Weights of a small GPT-style language model, trained from scratch on English Wikipedia.
Architecture: RMSNorm before each block, rotary positions, no biases in attention or MLP, embeddings untied during training, local attention windows, shifted keys, gated attention, exclusive self-attention.
Each number is 128 + 24 x the weight over the matrix's rms, rounded and kept within 0 to 255. Layers, rows and columns count from 0. Numbers have three digits each.

# layer 10 MLP down (transposed), 3200x640, rms 0.0333, rows 2648-2754, columns 128-191
144110134144149149134132134142082113146110180108097102137175143151130136106135100150141138153126121123084145110142131154121156187142089108136156092131073118173125149155149126157119132148088147
171139138078078112099084110117116146147067058129145137149115117146129050127149095151103147141134145120135165151116151147138118102163112146107110101134167127092110115160124121097158080123098092
128108092169132133173110101140097129113141133146110114154131103136147076172113125087168116125149146126139176129154110138137131160125124156145101119136116123121118142124124131135152166126101173
113101130149124126108113148089116106182118117127146113115119114139169132120139155087168083147184156117211115135114143211083145156153127157166117124163134106119155103124151166137153152169128111
153173140120139157159175134125153126130149112133138125108125140074123141139073144126140112156122119115164151121161112113175135164157113087122173123137110170107152160152158129158139125064150099
109082111154128121185154111114113150152119098163099093172122131112139136160124109132096080109119085102138137144078134146133134143108142125156131176125159080128116088118159124129115157103127146
113092144100120115119181115141139139147142146117148120142109145125149106156149135133143118101132095114119106122134129156148109160157168104156150180110132156100128130180071132127075111126124083
127131141118118116107112147133127121113149125120185150124090118135147121186157107106104162127159126136099127118112180171130138149134082121152104145137131105115078139110109132093122144124128106
115161146090136115180130095159058131132146085110172106172119111180121157122142119131107132118121130126045081122131111148127135139115156097183088116143158158106127158144155098109098097127083125
152112138154142106109110136124180140175107100109116133156112127171140143098088123173146160142152145128148152117133144155140166122145106133116126138114116120110118124105131159131123120132120109
135141111130157090125163085116141116124122156133095111115111114146118157174149092111095119097140135103140114102147111123123085161116112112114136154099119105145116143126113122130170088134141117
123125123142153152119139134148079138155097112118131137092142151121132113123119127153118167143134138108166116149099131092135129156120130165123153137147161156142184101129117127098114133132079106
081152151120125099118124154135140160164088125121135129123141134099108177134142147141144123131118100105121130149100170099098107117116105110127155120158119112128075101087142138163105093143108080
107131085099102103131165091142128104130147139133134112138148104134128123112138111122111116142146148109121131099166106126124145135120117114141114160132106151127134123096126091142132097112138125
130127138111099169137128118172108114134130145115097125123159118136097117112114129119137133125134142096135170134088145154129127114133120135146158110153120166117133099106152153114117156118141149
138119135122134166103089154104111138138108100160134134118149161132117131106137157129125130130178124161102132135139160107135108131139118116098129166130123097120135115101146135142106128164137137
126119149144118150155118127119119147137154093116115170109134123148105146134091159141089138110111127130100113102118140099150185122142128154121145146107141129122094139108122118176130136133142135
108148151125107116144122170119143118201150171120129130097131070095141159094104145122141122155116154105152084092128121137140155141110172092124145148102142100114145117073112131149151138148135117
111152058112141106150135154130093100058099124109119122133097148121171119108147155112142137114115180097093138074121095091125109114098143111125182125145150149151137134151113114082180077082154176
112125125112097120144117120171091096132135090136138115131109110127126149166091138141134165106117096145159112113135162130131133133113137122097114132120146115106140105147156117159136138156178097
125127142127085116131141148146135120130105114142099121155134142167096116143146117106087156097140143146167131128135115123110153126143119170144167154118122131141135138118125120126103118148118117
123088142172112159084101179131097196117077116109119158181109159169110139151160146123153146086106131131138110117202152138146114137150100150091131098107152126124120129124147127142115109138134149
118137094136111139112134102136163106145114140150121102112148123151111133185145124113127144131157154098124116145117113107107143129128076116141166060127116126182137113106157134118132127108140130
122152138148150090124132144123123176171190140158165097136197093112182138114127139088132136185141139101120103136152157141133138139101179137113121083108149129129136118099110172111103123098112109
075133131133167155144131153189121144138108116112157116195160145103092145121123115165103144169135147087115137113152117101124155125121076143129111101136150060156113165121068084134101122136137131
138126099118120124100126125112124127139122136109118148125136152132116152119154118095157156121117160136103139142109143137128130145177122165125120137129135132112116118129123152139121119143149118
114118137103117144135127134118149137104117096111115081159132125129148139120152110097151152152058137132133129146109068130131137117107133136071154152112134086150132109092135137124111071145130150
131129124144156126085184086134128134122123090103044111127156077084164076131102135139165111099103116141119085132121100148114151080169106100141144158132159108076092142129110197166123118171170115
154139132137125152138132131182114125154119094113121142174111169155076093104152125100124149111113103182145142091186154138147139067141133140139145119123092199142087149140145113124119122165155090
108167105107154140106126085106177115157124131105104154153144126091122148105129116155139179156118150090107122129124133160165171102123129141116148134125120108110120109106107154109135175128122150
120109150168142098142160164150110116147107137123157153123093129111169130133104110144156135152144137083121162141133092125151148127127114105112105114197099124130143159110145127139139143132083144
117144124137147105148154159147124114113144175130100107103125127098155107110139090115187182125128128137141114107131103122121123110120133089112132137134143143117118110121118122107127098139139096
146152158122155109157116161120155133161115094150088109137102105143099143142115108150109179134130114157132091141143103135153101116147118128122118103122125127135097126109129139106121092127143134
151123121164118078174127136096118083115107134100117136139082142117085110142118110141177136146117101137122113117163156117098132165170097129136108113102150104109126141117138139117123122128145156
134131104120119118171145110119119122137147121142134148124131137147114142100129122138148096116123136136139146130138155150135115109097132136119144124131145137115164132142120139127112129157153110
089101132130168123136133123122146119108137141158131132133130109155111115156074135127169126107115114149146100145142160133131155150131128151096126150117100116109155133140110145159081116135101140
152169116108162083142107089191140186117117092168129146152163127114157104150060168109120141120098164155079153135142139110128085130144121135154145145089101162142107170110116109105164131098129073
153105141161125117152113119142148150106103104136102169128121128127155131112181109107140117133109156144149120149110119164142119154132167110164130155118167109157155115144122105114147130129086138
105106124156142141129123130164130097158149106150072103147152108146140132102129136134169108129113114162149102120095136132126146114151175145141159166125127144155133139131121145069153110138110176
171157088104106120107125128142145133116134161192082145132162178118124142158156131097112102099131102158076110123139129139145114136117155104165130161111142128114133081132138126120079094118161166
111149122125155100151121122145129117206110154138163124161171080127131099107103150098128144175147133071114158120149152062098123118119126174095078105097150077128147105170110107143132142102119143
091138161182123133113116131130125135108162109131146099124094112093138149104131121144122116120123122142101072147192156144130105134111133153105144148137118127120108105118131167148152170132188083
098138149108142067168124063144125120142146069132167149151109102128147144145171146186105139126102132141094122097109125101146138098134132132101119166131089137103117101151082136117128131114145144
152136117137104112136122140096130141098131128136133178137095132103100105124111107116107148120136147126118125097113132129143135116114144120157109140149152075140128108102113157154140109100118146
085109080116125147142101086114127157146175118122143108141162126094138157110094127138115123089140129136103158132167142071147149139147129167144138110136102119137151141065135146126147112106087092
164115132141116085067104125143131151141122177161110146105093123107134131114140139129135115145125125125110150128098094121091122113112129140131137157129113128120121135119145146100117130099167150
121071110102126134132121149127144104159125140117118149160101113134123097125114120176117138148142112127166185115114155166137137116090156101148166134129129146115114110096153133127144126107107168
153167132156162117086150120144178124127147110087110166075120128110101126117136123180119160137128099137120085119102094165127139168176079121148142120128162108153083091113098110120122146096160148
117103122129100121119150123132108098101138123141147094138136119099100157119134102124123141119149141126127150143142104161137140133112151133112132110127119115133142126118152171130137105140116121
142110137130123108142134124097136128138139132135150124129109126115113146129128113115131149129122135158125133124114098135130125155135100140130155125120128127133126122110134132149119148155133125
160161099147103136177124146082136159102110123141139152161165163147139168181103079136134132130138144145175098147110132189130072090143157106079089127106122165124086136133127108096093141123074129
122121112078079130132117157118101105136130127113142149102167109098075150140107144082087147118110157107132124180142132132158163123194097174131121161070145124119113118128149120118128074155138100
161154133162131132121063130150129109129113125128126124106118103123160151121128137159122140111126189109145138101107123154144130145143167118129104134122133114117127124148107096185144133152165137
124080089150155134133116100109130178125111148086143145090129171116138140115111110134081134140116112143119132168131129164183144086143121102134173107098136164102119086171145129144142127112112126
149121117167142114099146117129157114151100110126134119120116135144072127126099098073131145126094108154076151146163116140143138157103129123106104105115132111123103143112116100105096173181139113
136105126124119129151081165132138125101134132125131151095135103127083120147141140112128067101105116058109077125085093113092130100156116150148146073150096133102146122122150130143155109165086148
162167122142106134134142153124126135120093122108118085087143104098133102079127208102131112162127145104153095156128136121110139163098121154125087180129108125162093125146141071118144161157100130
135142135117151152144109158127124145153138160113130121120158152122078099117122137144134143123150086128158123136073173143109087114087148134139117128163136110141098082129113087132144131105131133
119129138132119113141105145125118135136158127131162136168100163134116156111164153131118091121118160100123118138111126133121107159107142154155160121133117129154104127103121151112139105117144149
106097084090119142127071121130131122095137106123141091130126051137148125107100095129098121162121096179105113111166095101149145153150120160125157102105119118134165126093110119120159124185119088
180123146157145102146100105136109127195150115117093090109140119128154153120137116145200091112133134199187190090111158127169142095148153095167114119137142100113107083145138150124116108105135221
142143126101136139149126100136117110121130134121164170140161146094143095138091116119137107089148133085127129112130142136115160110117128145114114160130142114141157123129111106143144135124065113
075142152158132184112115163134107144101133166112168133107140089139119136092118139129146111134169106120113132135124109097139130077103126129129158117129093112135131105110151153110105123096136162
153113142094172152122143113144114091107113152116155127145145088168136142074146108133098189113107098133153136140153112170155130152133164167091147085137104120082152123158174114083078184105093168
131099120156143129136166142133093143100089137112142127125116140139130099127092112105126129105149146121184120104161123132181126116106140129126163113138177135146130145163104113148146169085088145
128100105135152146129129113159132164104109155191144165104158100164116096147143120150130101192131146152140135140159098124094113148145114147108154092169161126130186118156127128142110148115106125
109088156130197137114142101165130122119142173163139141167137101122103132102162129107131129136164143081119148147110150183112145129183130092100125143129094121132063135122103130114131109104129125
136121107109136104163153099092145107181085089106129099106198106083106169148180070129165155136117140117103142120122105112129132135127139115068115155143124123075138153078134155077116078138090165
091161129113145121141108112117117124110110140120104170095154125146178107102115123117156147120104131109139156081160163165123124148120130090156145101148156120160160134116121102110110149112132119
122120147139114119137118115137131147111125123146135136125120121102141126160161128125110114127126078143115131116153147159125137155136162100148111144087141135143159112125112118142151101152099181
146107135151105125137145128116135078135121117143150147130133130122114165118138116120137136130118111117116128157110138137123114133147115132104127141103097132126069120127129123100146115120117157
169127158142097116143169111109141139140060173167143149078188132129127065146129123107141138145096074114128068124152136110153126118181124132123140116176087126104131115126072176163101193130102122
154126170143152120106099062148121101106116142133110145109128137163140133174133128157144137109112145148080121129114147146151160150101162146125113141071136118175142137142144118126140099150081105
131154133097151106128192151155096143181123107181166165167110121124074138116134102115104123102158151103101135145136155144138124133130111093175048118137120172122107126152149090142110171105193135
121155138091101117117131093111114163119092106144104138107133126130150152128125134129150122126121168139115145114124154135133092091125141124106144151100114136126099134151122107104101128150092125
131140108109126135125108131127149176116129106109123160127146106130167117158101149150096116145095160137075119123093103139177107167094113129128135117155165135100130145118149097104120133108082148
135125155153145129122089143083137145087172166106149120124177144089145166164144097111144131169163119102141105107130103131132088125107118110136126130131129132170133125065154106132135139117124087
149146217106085091100151147159182111155146151085118086156160146123125140158121154157079109087132123106078174097132142168175150130166130159120123145171146140107109143127106136089133128134090117
163114129178115138074167113081129165152127088122154105145142127143104089107110162105114122125143087148147087138150180135126126130149129093116112166099142098156094122155124140119107136114133076
172161062130100170152126087131146090152146158143130135131113091118113135117115101164133128107115124081106116122113146057097141113101159091111143116080118173137117155166156136087096115143121127
108157104186125143135106133141146120134135123089127128143090127198103177119169155134136102125106073148103126126135073129098113148144109093161109120125064142156093144161145154182111121178117157
134123169094097139113150129134187172105148122116147052170151094098139109119159075157150153148128097145143134183107128146140110146117147138186137133127128140155116138146142141118135071141086148
173130114128129132135092136134147128126114135160126131128114158144131166146137111136118137132118129115146116116146135168136158119139101135139167139151117127143132114134130145132155154148141139
162102139107109129131127134074140147147132134096150110141169109108095130121094157119122125129123126122091122176161189139149157141126162117080119108121131104128128117121170128114126132131138158
132132053119131136116143110140073138166187127118126140112138193142138153066111123129107113150142137140165126090098127107158130119146180089121117163105120073132151056097140162076108061105128125
108155138096136132104146116140151142116118127124104095129098092137131126123130130094147106143095139122165122109105085137141124118132076140143156136138130104117105120115114106099131093133120123
151118120092095082159100160171139124102115092138131166115095151180142065118152105161123167119131162138154108112086124118107111127150102115113128121147127147149088115112128113133167143113139100
103142138141119135159122103142137137140129160116128130140157099074145110092155132111102137145143123162156100105136164139129164119114105118154158138124113126122124104172147159149103134135130138
082116139122150076144150118139134125111114146142119113142144103146130136096139135173109137125129109120133123165142144123125140122139143106139108123158105136131146162130114148116128150137157137
119124104119116121134110118119147169091129093150132133134131140113142148182121128133133090139120134136145126120130083119127153150140126112137156135144107073155146110092129133164088156112133155
111123121138134118121132131099097157148178102145148142131139144111099132107138162104147148158150153151122113120192127161139141124147128126118123123155126117098122140157105125154138105153153153
130110132140100128117143155131135135152099126138135116141142100163148144164110191118113138163134144068167083127172151115101106169149144133135185117122145102126112140132113140117160124102119113
150152104081161116128155094142150108128210143141150175109132069110140099175103099111072092139102117134137150121151117132172126140161142178118157124117075186146124059131099108095087109185104136
138100168117140089117129168139115197173121121102086141077161176177112158106136115157149193116095105105144128180075139100133142168155121152116121114137133085109121147108129158147108075140146130
131094124133129090143177116132123104132146120102134118119124104134139106166143114148095116113169132144123124132111142137086152118167143160181110105138144109155136093086137110089163115082085137
090168124161126146119138114122124123159130109114129124144105123110127112134128101102130158104136130121155123137103109101077143123147148121104121108086145097083097083157140094127130105157121109
122107129120130135156107116106137124101173133126149142112114166136176106093143123164134128147127152108140095118128085180121106142096111138118143160195107142137096141145107136092137170149125120
157143124118122139121154129101142124137155147163114122170107111105102096110121113156121138148083117145119160126146122164100139075130117102144135138148132146136157127142162095112111142126127130
147140098129119141122113098108099176102127127104145158136159128134113150134156125094096173115163142153134100102112137129146127129106088139088117118122096112108140144131151098097144117147107094
145134187120122091167097147118124108128165152108133110130079160128132124136075145127121124107164147149093121138079109162144155147095148171136133135086149145094105082107088142110134155146139147
104091125086122097083123174134143117118097221106124130125109134116080127082160085105175130130155083142100146127118097158126123145102129133100122114130149174151166159118133110105139069193118132
148148134141115102119144133147138109130137108090112119162110128131098153113116116162173139170165146154104155132191116163153101139168066105123099123139117105133121135100135106122119110099118133
143109127119110165134133111098123115139137127131123153075128107133144146134163117137107157139146101089169113152130164094124141132131163116119106124150145146150120082160124123120180136140136121
115101130119155134135113170093086129116095134153140144129149115127145143112088117138127086163123109111118106143150181123154077119113137122098128115149142114124165099113094129149086115173122078
156131106136150137118130129099089106139109130097132090088160107149158143095152182101142179135117115134126147157150140107128115150130104097140145133124143141118136108118154099152167152140111166
117157129136100136129149118146122148098155144165117125111129095108090109047125140125085108149133115156151125139122097141116112119091165128126151136144116128113152142128122111094100126117144126
171161101136112131109159125135165088113133131150082160087116146123123138156113124131123114131121115109097149101130095082107125111103100174106145157126153152119145148161083125132104096144129151
# layer 10 MLP up, 3200x640, rms 0.0343, rows 2649-2755, columns 128-191
129133154123104138113106147118130140138101100189129096112112132145102086117125129165156159127139094109119183130172120120153116133141120154142100153146120077075110122179100130099090175101100097
129106111145099107156123187133145150123121127103111124143116122121149112128152134146114147120121106109128149152124124111110131136112154121119151105113156143118133099118135145151127107117119119
121066153123162140152149096124140155133076153143156088172073112146109164101108130139104119127137138154098128126096142167136148097178126096124123098139150153122095172122110132122188183165098077
139113142148081124136124160199084156119161138148089106146113139182120130160108157098117175108129139069164148098154137145154115152152097110114069165104123148139130115118151135158153148135175128
087101061128097109125127153123126123110123072139081149174092069125142113096100175120142108161125113164138121100115166115117107167114160153187110131102062161138118151124154149148128156097083136
085121056155104152160110118144154147156091116141090119096101121135136147115080149147114164115102103169138144146114104109093125123137155132101116143122111116084135128136149120082093127115159106
110160131065114110154098151145148124137081100118079129131093142118162096140137139126121089135110158100135176082135103101168135142130143089130126172092092116119124129138109168135137142106124127
130135120106111173128160116134145104090123106138160148132126154103132180164134178108143123118153129113112121121122155142142100116101145141110098133085137139082113155088145172109079104136158097
134148136140149145111121100139159144146082142156139133139118121115121100143104159119110126159126152128117167156125154117118137151125098135137132139149132147108116136170175154117133097112108161
109084130130101096114124110090154143162154143095120117149159130135120135147164107120118109164100087073110153142132121126144097160137112115130083134130140187107114141171132158147137158114151166
120083131145161119117149117125123146127128157121138149107131149076124129146090154149110148141134106133125103117114120136147166143098107150126154128145127105139147115139073134146148145111117119
119138121097126168132144108111136115202135116161135165104172117130163125106118132128137157136132151129154147106109116087162115113089182150132153153129123091148111132129136158123100153111158096
115118161161121140138151139125127116135112094111131119157096127122083125151131129085139140113121126123189124117114122119139095146098106138135179149135110142108132142156124132113112102164112134
123124121155158164143097094159127101122163130107160097132153146093139153141100113176094143135117139131141099076136114129141152127088168122144112112115089134111144102151154142135158119151133151
119144128103117148171126124120126129148138102126143113125139131142130097125120117107141154154121085119151145078173129141115127124127122109108129094098103144113121111107113124067136145105149123
084108116082143114124148129118121137108113124087148148123108128082139139117160097105157117133114114125091150110094141119138099128147127093125147147131138140130127116121112149135156146081128124
096093094145132150185100116176126095128123139160156109093133119145113119116136144118108137138107184186129150138141108113133156188115104117123114097113106152136114128106137077150142166151083189
105141147119084166090076104103108152077153134162121085119130116111165137151124092136118120155133135136110161130132130166176154112133107107083141125139138129171147140181214108150145083143151162
135146123123151145124094127150118125166160144131123176135113140146124126163133140140097167137125115126130108106120118172150090090155162122083105113125144106106110135137128102123138163134117117
121133131119104156139133165180128130105124132117119130146112129145130101167080110105104131154103088126102104163106128099132116140101113139103144132114141158083133130131155098158117117092147118
103149132158099143104127159103116118149141132065132107130146157092098100154139134169129106102127166143134153130117126131113126096129142141147113169074122077153083157132103144101133126124139141
115138104146173120121156113150138134138166142127080121133136139152147139121128131154118132123143141130121141143121139128139168160130127164167147172121085115135121105132145105115132124108105128
115134177143151100148162168155086151159122161114158092134081127141157114104108097133137142105109129108121099094095111120140131107099135111174130116093128147128114148103108116130173159124106115
121153107144157127135088144144129113143142133099120115149118098105129075145148145096108166084127146120108116149107161130151128168095119155067127112160095123129109165143122143088144108136131157
153154111141104154123116143141107137132149156123117145146109120129118149105115141129117145135122120106123140145112128125131151126134137136110144146130137119118151079131108161121099138126141109
165111110135086125118168129107095112120104124132150090100092117137146136108134125115176149123144131121125126086146133160118122124125100163113108115146119169125129154107116119136138106129140102
097139117113156113108140115167105089114105136136147104123130089131123106154110098141106101138170136125121068123067173145130080118097141148071170136117131118090106141147082133125169107131169097
181127085155111142137123152126144110206165086113196064171149085197118087052130127108131138120098125120150172105156107176151180149105117130138117118100139124155127160121133073103116095101147127
142147103081176164134148139116127159129109096142152147122128140178158085133114143119152082123152088124081145123095109145135131116110084120170175130102143199139148100136140120127118114131122144
123143149093094156158147106155129085128135155151141095106089197117086134140151140144091122144107110127111096127122127147147162161110113119099128109108104138142125139126135109144118140131081118
151163123117137109137133157150126124162134123120112098099116140124128108077150138166125154122133109137091113122100104139108143139147127108163145145154118166135133150092141107143123114153125091
105145141151094131150108128107155178138125105135137153106151117141145143135112107106142092109197116134171139201097197114149152115136157122128127114131111128119126116139114144147123155180102129
105118096141114122105156153138093157085143077114086134106129129109143141124129131112132085117094197087146107116101129148086142147149142128134120110124125146129146126145107096135120136096198156
128158096167128141132147096121119099150124131140122092136103137180114143137138145112138157129122113164138096150137169151113105140082097158137125148104117095087133106123074144153092134147148176
133086138118135120121103150142141185149152134166142149134134093136099135133159113112117131114127140123111110095133206096121167087104174151173123106110135124132133152113115153136122119131124106
128168153077135123192153113103174118163079182125116103162133148104123118157102108185166103106146136167160166153116191136108121113093179117179137180094103153128081109098132120160103156144128104
108099143143125144117139135143188095141126116085141105162127114136127114133137156148089065126106138142130144132153132123118128111113165170128130094119092120116133147165177112141144113114174118
143099117139135101113086163121129106134138145142117130131077112166118122125119111132115140122134073094088106117126115135122154124138134100132120118139159180141105123173133126156122145090159134
150175163149104172121090115156147153126118095102147126114143115128124151152120147136133126116155150109145116095138087098127167140179158110124111103152179122136124111123179108105149091120118122
141150092140139154164127087148155107157132105106129102175086085157099117122158109146101175134166166112150143147123147071141118105118112124117094094089148131172118109140077161074133146125107161
130135164188155175105097155129120113154111160172123145144134179143102142139085154146104104142111087152153136148090154144123130151147122123108105142150118125156140128128130105118154123109097108
154114112142137083123130104144168121124101145119140119097086151130132160136154103131117076124169114138100089113161120085115148129129131107128123144121097163145120109123140098107100113191137145
146073121134136144139141125172109128096137135107170077096174105150084115158136116125136130132170125150127114104104113105101107147097106151130131141152171102134110125111133154123136117134178112
162126123127159082122114081113155117172095124149150122137131145182125109128136111127115115092120159102122150095113175104160068133066140136090143104136109079116144140118107128189087121152125137
138128128135128151101088126125130099137139102116109148137112152113054127137098114141153100082141153141100143163155107157128128121138130112138140106129125147102148160094153135164107161122157103
116114160147105113127116074109115103099107118139145137140142140106147140130140078118149097137127135143089153129148149136140136147145089109161126125180135156081124129123162160139174109119165147
107125136123129117125110106157118128128099105128148110115113110107128156105098120150116087116144132085159102127118093143113167165086101155156138130143101129087147138187184125135128130158170133
122120132119163101131092118113117111153146113086149105128111132170125126126128126110159134124143148148120118140094138134134124134133126124144133116110124128102124130146146141125136144129148147
121112120101118114125124130127121128099129115135146148123146143120124143102121160108139119137120109121148139109118118127107100123139111135120147132101123127125110143125137136129119104119128128
070083097146095122162127137094118145130144177100128135135089103149121088160153144151157154148127122111113153153115138122160146179116128134121100113097147111126137111105106126170148133111172078
126103125094191115163134091144089083111147120125168133154117123140117083156159123088114134137136107110138141124163096119098159162127158143121132124101123150106174133174144125075157133143107146
129136163163156090140136131174148136114130122135128103132120116139120120155125149125186114106148133157090140131133140148124139092143150110126129150132109169118149144131115161167156179100117131
129154075121149168117136103150097116139132125125141081107131150173107155154111092110121066119074113120123065088117118162123140141144109117108114108133128153107159134143128155112156149182149103
126145119184104125127097101105138116130116117145086134126120143131146091098096106119151145129137150087183123064111134149154110078139153100117112101141152106121128123092081177145116112130168138
126120178098106150087090109147134116133099129123120098138081105109092137155121112113132124215134120128133094076167131131105153119137101131168199123142098129162138149155161113125081114147088153
124140147132155166157148121146165110086079164176098118133147098148169143117158150108130146137107113119109110130096137115147166110114148124065096094088106124151083112060148151119128124119119104
154122101152105113121175133149128107111077101140095136142131137126098142097113105126109104133147143099162123164120108115127115116116139110137162123106113127171165125162130142125159158130128115
157128102122146134153116128125133161133136117111126109164125146099141102123118109160140133143141142154107177122120099141116133111181118127120081125127127138137145133137157138119123147089127136
123123069115119140154093131148153142161137140137134159086159128113139147149121139092152143147124132139105066129146172125105135062144094156133125146088125126161122094113129107095135135150110151
161160103108156166093145114078183166108127113205147129159073069155145094090119130101131148112130084103145164148130142069122135149157143159129136167118100149119116170135113114124155158142143093
123152111108133112112129088126116127164135098073151146142112155121180142126138171093111089104114146132095095196130132124162133131119132151123106164122119128109098127133116117145110127139115116
118139119153152153112168111159130074128122131096125121147111109137126133090107104153147125134118088133152153141126122114169141126086178116115156101160171111153106120119113129167139095072132110
146118155141136144099128151113136168118115129131090136117115163145113127101177156105118115145151127143089131111119126120118163098143143197114094114082081124112122118091144113119142114135080157
144106144110106123151168068127151126165109151121120070082143146126129074125132105083103149099163115133173164094110119108137104132152131123134142108135152141133141136173091118115118105106134120
109129146131133137118172130126117131141124094126136083091142144131110133137099114110103158078159116074131157133115139158134156063086140164111115137089142103128090081128105114115143107153084079
165163131164147082155137150119126141061101131174181114128080140099133130072142122133096158116115078145155111108072145130146109139106142146115133115148172121106124125089139147150156101128189169
124069104170141160148139110200123135071076087111147145170122131091132138118126137109094178067154091185066117063152158091162179111120130118149126070087097127136160148095167163134166077056106131
147117114132103127144122120101143151130142122163148132133097117106107139126104149136136144130113159125140110117110145155139112122145132163168186092128132134156171109162089147092128148124101107
140139105147154128127157180105121108124114153157136128145104138103138157109147091148138135120145127113142130120138119134122138130108145127132153103128156158119119122102138118126117140133161146
149111168115126080116139124114129105124135145156110124165135124088114128115154122124149122128113103096163147108128117116122120170133137135081120125103146116164140135108108138105127146119158122
129168154156126161129133120134132124114146123097142147159147123123135103076148163151113105131129112103167095155129120156086153107128151139135127157191089105167147133143114108046140098098096106
141130144145157148134127089144104142131128126104137122066131139119095148165136116114171130159109137140114144121140097145130101091088140119090108119126119127108134110100147104115120092140115102
104172172124149097081145115107121090148159101120092166162122121131127125123117101149108135124086098108059131098106087113105114127164090095082138161106150125176124095127095138137108122065141124
123087129094159149098104115098110103151145094133111074122129123100146137093152136104132086123144097172114135127123124128150156137161186161113134134084124131095147108085147090136125162120130129
147122115142107131126116194119146104152136131150130131143158137140103151134141130116125114121099127115114136129111082105126170135105165178141106169155114160159166117134134117140096126114177190
160125109125085128135127098142134125142164160135139132108118134126102134127071126086175115129182133089111081134118168152109121184101117134123129139138165174102056146110125156098128148129149128
159123101096150097129122126103143144115084144125152132144118144119076132138164085116153148179123135120124125131098094127193103097111118124142083131094119127140114161110100157116148141095109126
132114170161079113115095054105136107135093139142091098149078138127120175115133105176094141104073105120144111149137158076133146118101124101103144152170140155104097125144143100096182161127120153
136115115130113119058116128094131117131139132104164163116166152082146144126111159130113163153097165116156137139121167182095109110190133126121144083116119145122132113142170167098103140125147150
167153181184114120128176142123140127083119128159155148135089129124134127165192127135125135150129127159065094158140134172121108128123118123132168132111134159117112110133112138160160109126148097
131108092062099142152086183106129110140101126137145138116136154130119163082114119114131155144132109120137169159159162126122109112083154178071134154141105103114101142102123102128158133106125151
114137133129115106131111154127126115127102113132117144120135126105095147104111150139146121179133099113123112101133127097124112130121152139126148108113158127106136115120126124113146124128115127
120144160136136165134132149138152122082140127135132121156141175109123111129091149129106136148090084124178140153153150137114119124066157135152155125133092113162168090132151137100127158146116138
159109121134145089087161099148144123122130118105155130113158093120089138108116162150125123085130075090167150116191126134124095134117156134127181122157137158121142122156117132087101141140178092
113121116104134136119130105079162101111121129124122143111140122133114101139125087104156143106107144169146161129155098110106167158153145147135169120151145141139110111130125150116159105133156106
154132126113132132112143123143129145127118134103147120114083117154120143184123116134149123098127145131119153089095103139114134142132151169117125135138088156141136106142118165130059088117173109
116158143161168119117144105143115136144111119168133148141157123102116134125122155132111125154146136136170088130135174167117151145133114123141133119115093117155081139089108125163146093109122122
107155129089135101108146116111139121185113106132162111140105144110151156135141138124144130124104118168128129130115137130124132129135147139125148137132149095118134160117104135123142138138117127
110137140099144124110108094099120153106121126146109119143084139110121136084117125150087138130102159081158128127088130126107100140143147111113095100163116086153130137177096157108102135161109118
135142141150153164141114143122146119116182117112111164105101134123115122127110146132135126138165115115089104113102129135171155120103158155120167126118107164150171160124129121134132149110129115
098132128119083127146117123164128104089118143086106144116135090100187111125105159165135141138105144111118116170120131112105109133140160150122156091103130106137151148127123119157146166129129142
138162087110162114151187118161155100124078119163150118116153110106105129142137130135089129101144130086150152127160104175129125120093169173161121163158120131141135157101130129139087187144089142
138109117170096124128109116149098099159161091115122155104124145129154144133160128108105137138151155143101184133128077137166121139151140162089092130156110130111147119088108138103121135122123138
114107107117151122164129143115150096122126070119154129127091123085141113092115127144144126103121091137116149066136149112092117115160116121129122124096108131171125117144087106131109146156156078
157080126095124133107139122104101123137133135141139113155163144162145138115079134119153134127120144134211087105151169171147139169101137095107157172158125120122132129139140148095153128162095141
122110173118130136106113117122125154123071168117124108163146114102140106119099141108121115144118158126104135122135156101137152129139090164118094102104120144129132134118145110101151139126111107
196096100099113154097121128174152123122113111123101161200079167161179087115144135176136127143124105137100108120156119109109120128127115134088124167101145104093130114163091096104162126080100197
151133098127145145110164173126102157138102112113111124135121121148116120135145168133145102161114108147123109097103147119108179096120136203134117156158059118141183112143156126094110126127110108
132160154126148144083090132113161089149153152148135133163069114128141115105101156125131148135131144152117138117135136095099110157103132124158115124090129148092175117133108079113149111112111127
150150126144128141136095068086173136180118116163154101140107109120124157148117137110106059146076131159140121142141161103092182105117111095081156166138150087094088097101136149145113150194109122
088127120137130111182113137111130147097113119112163148141122101128140118137121148147081123150154115138130132114157110084096134115116144101089156094127142092116120112148106126116134154120154136
148166135136095118154124115123120102105160163165143174148122124123147132137132108130111121163125119117103122133120143114145129128105143130105102119142100090153103133157132126129123099126099097
092123135105107131154107149093119153105114104132127118115110102135085134115147095140139148133110115140139157132144093100135198133122174101116177114148140128096129157090127119072134136120145099
106121113104146123155095123164147158103169118134124165172162131109137140124098162118119141131105147170140142149146093161101167128126129133102124125095106134142150154182138116105157146131139154
110152089117125141106117098102145128128144102141155127135130128151127097116092098106133129119097125131106129146129118106105149120120136153136132155136109142119094144129123141117134102150123193
133134117069102130134140120107092148162165182135111092128134123169080165104092122172124162139148106115145163114130125110122148116102156115163138098128160113169148166178124134140107107156171110
136101115120147114140084150129157118104102121123147121109142155107133127113082112129177114105164083132151180135128093136133103108077122102169144159099048125123149127118149136105102112161114168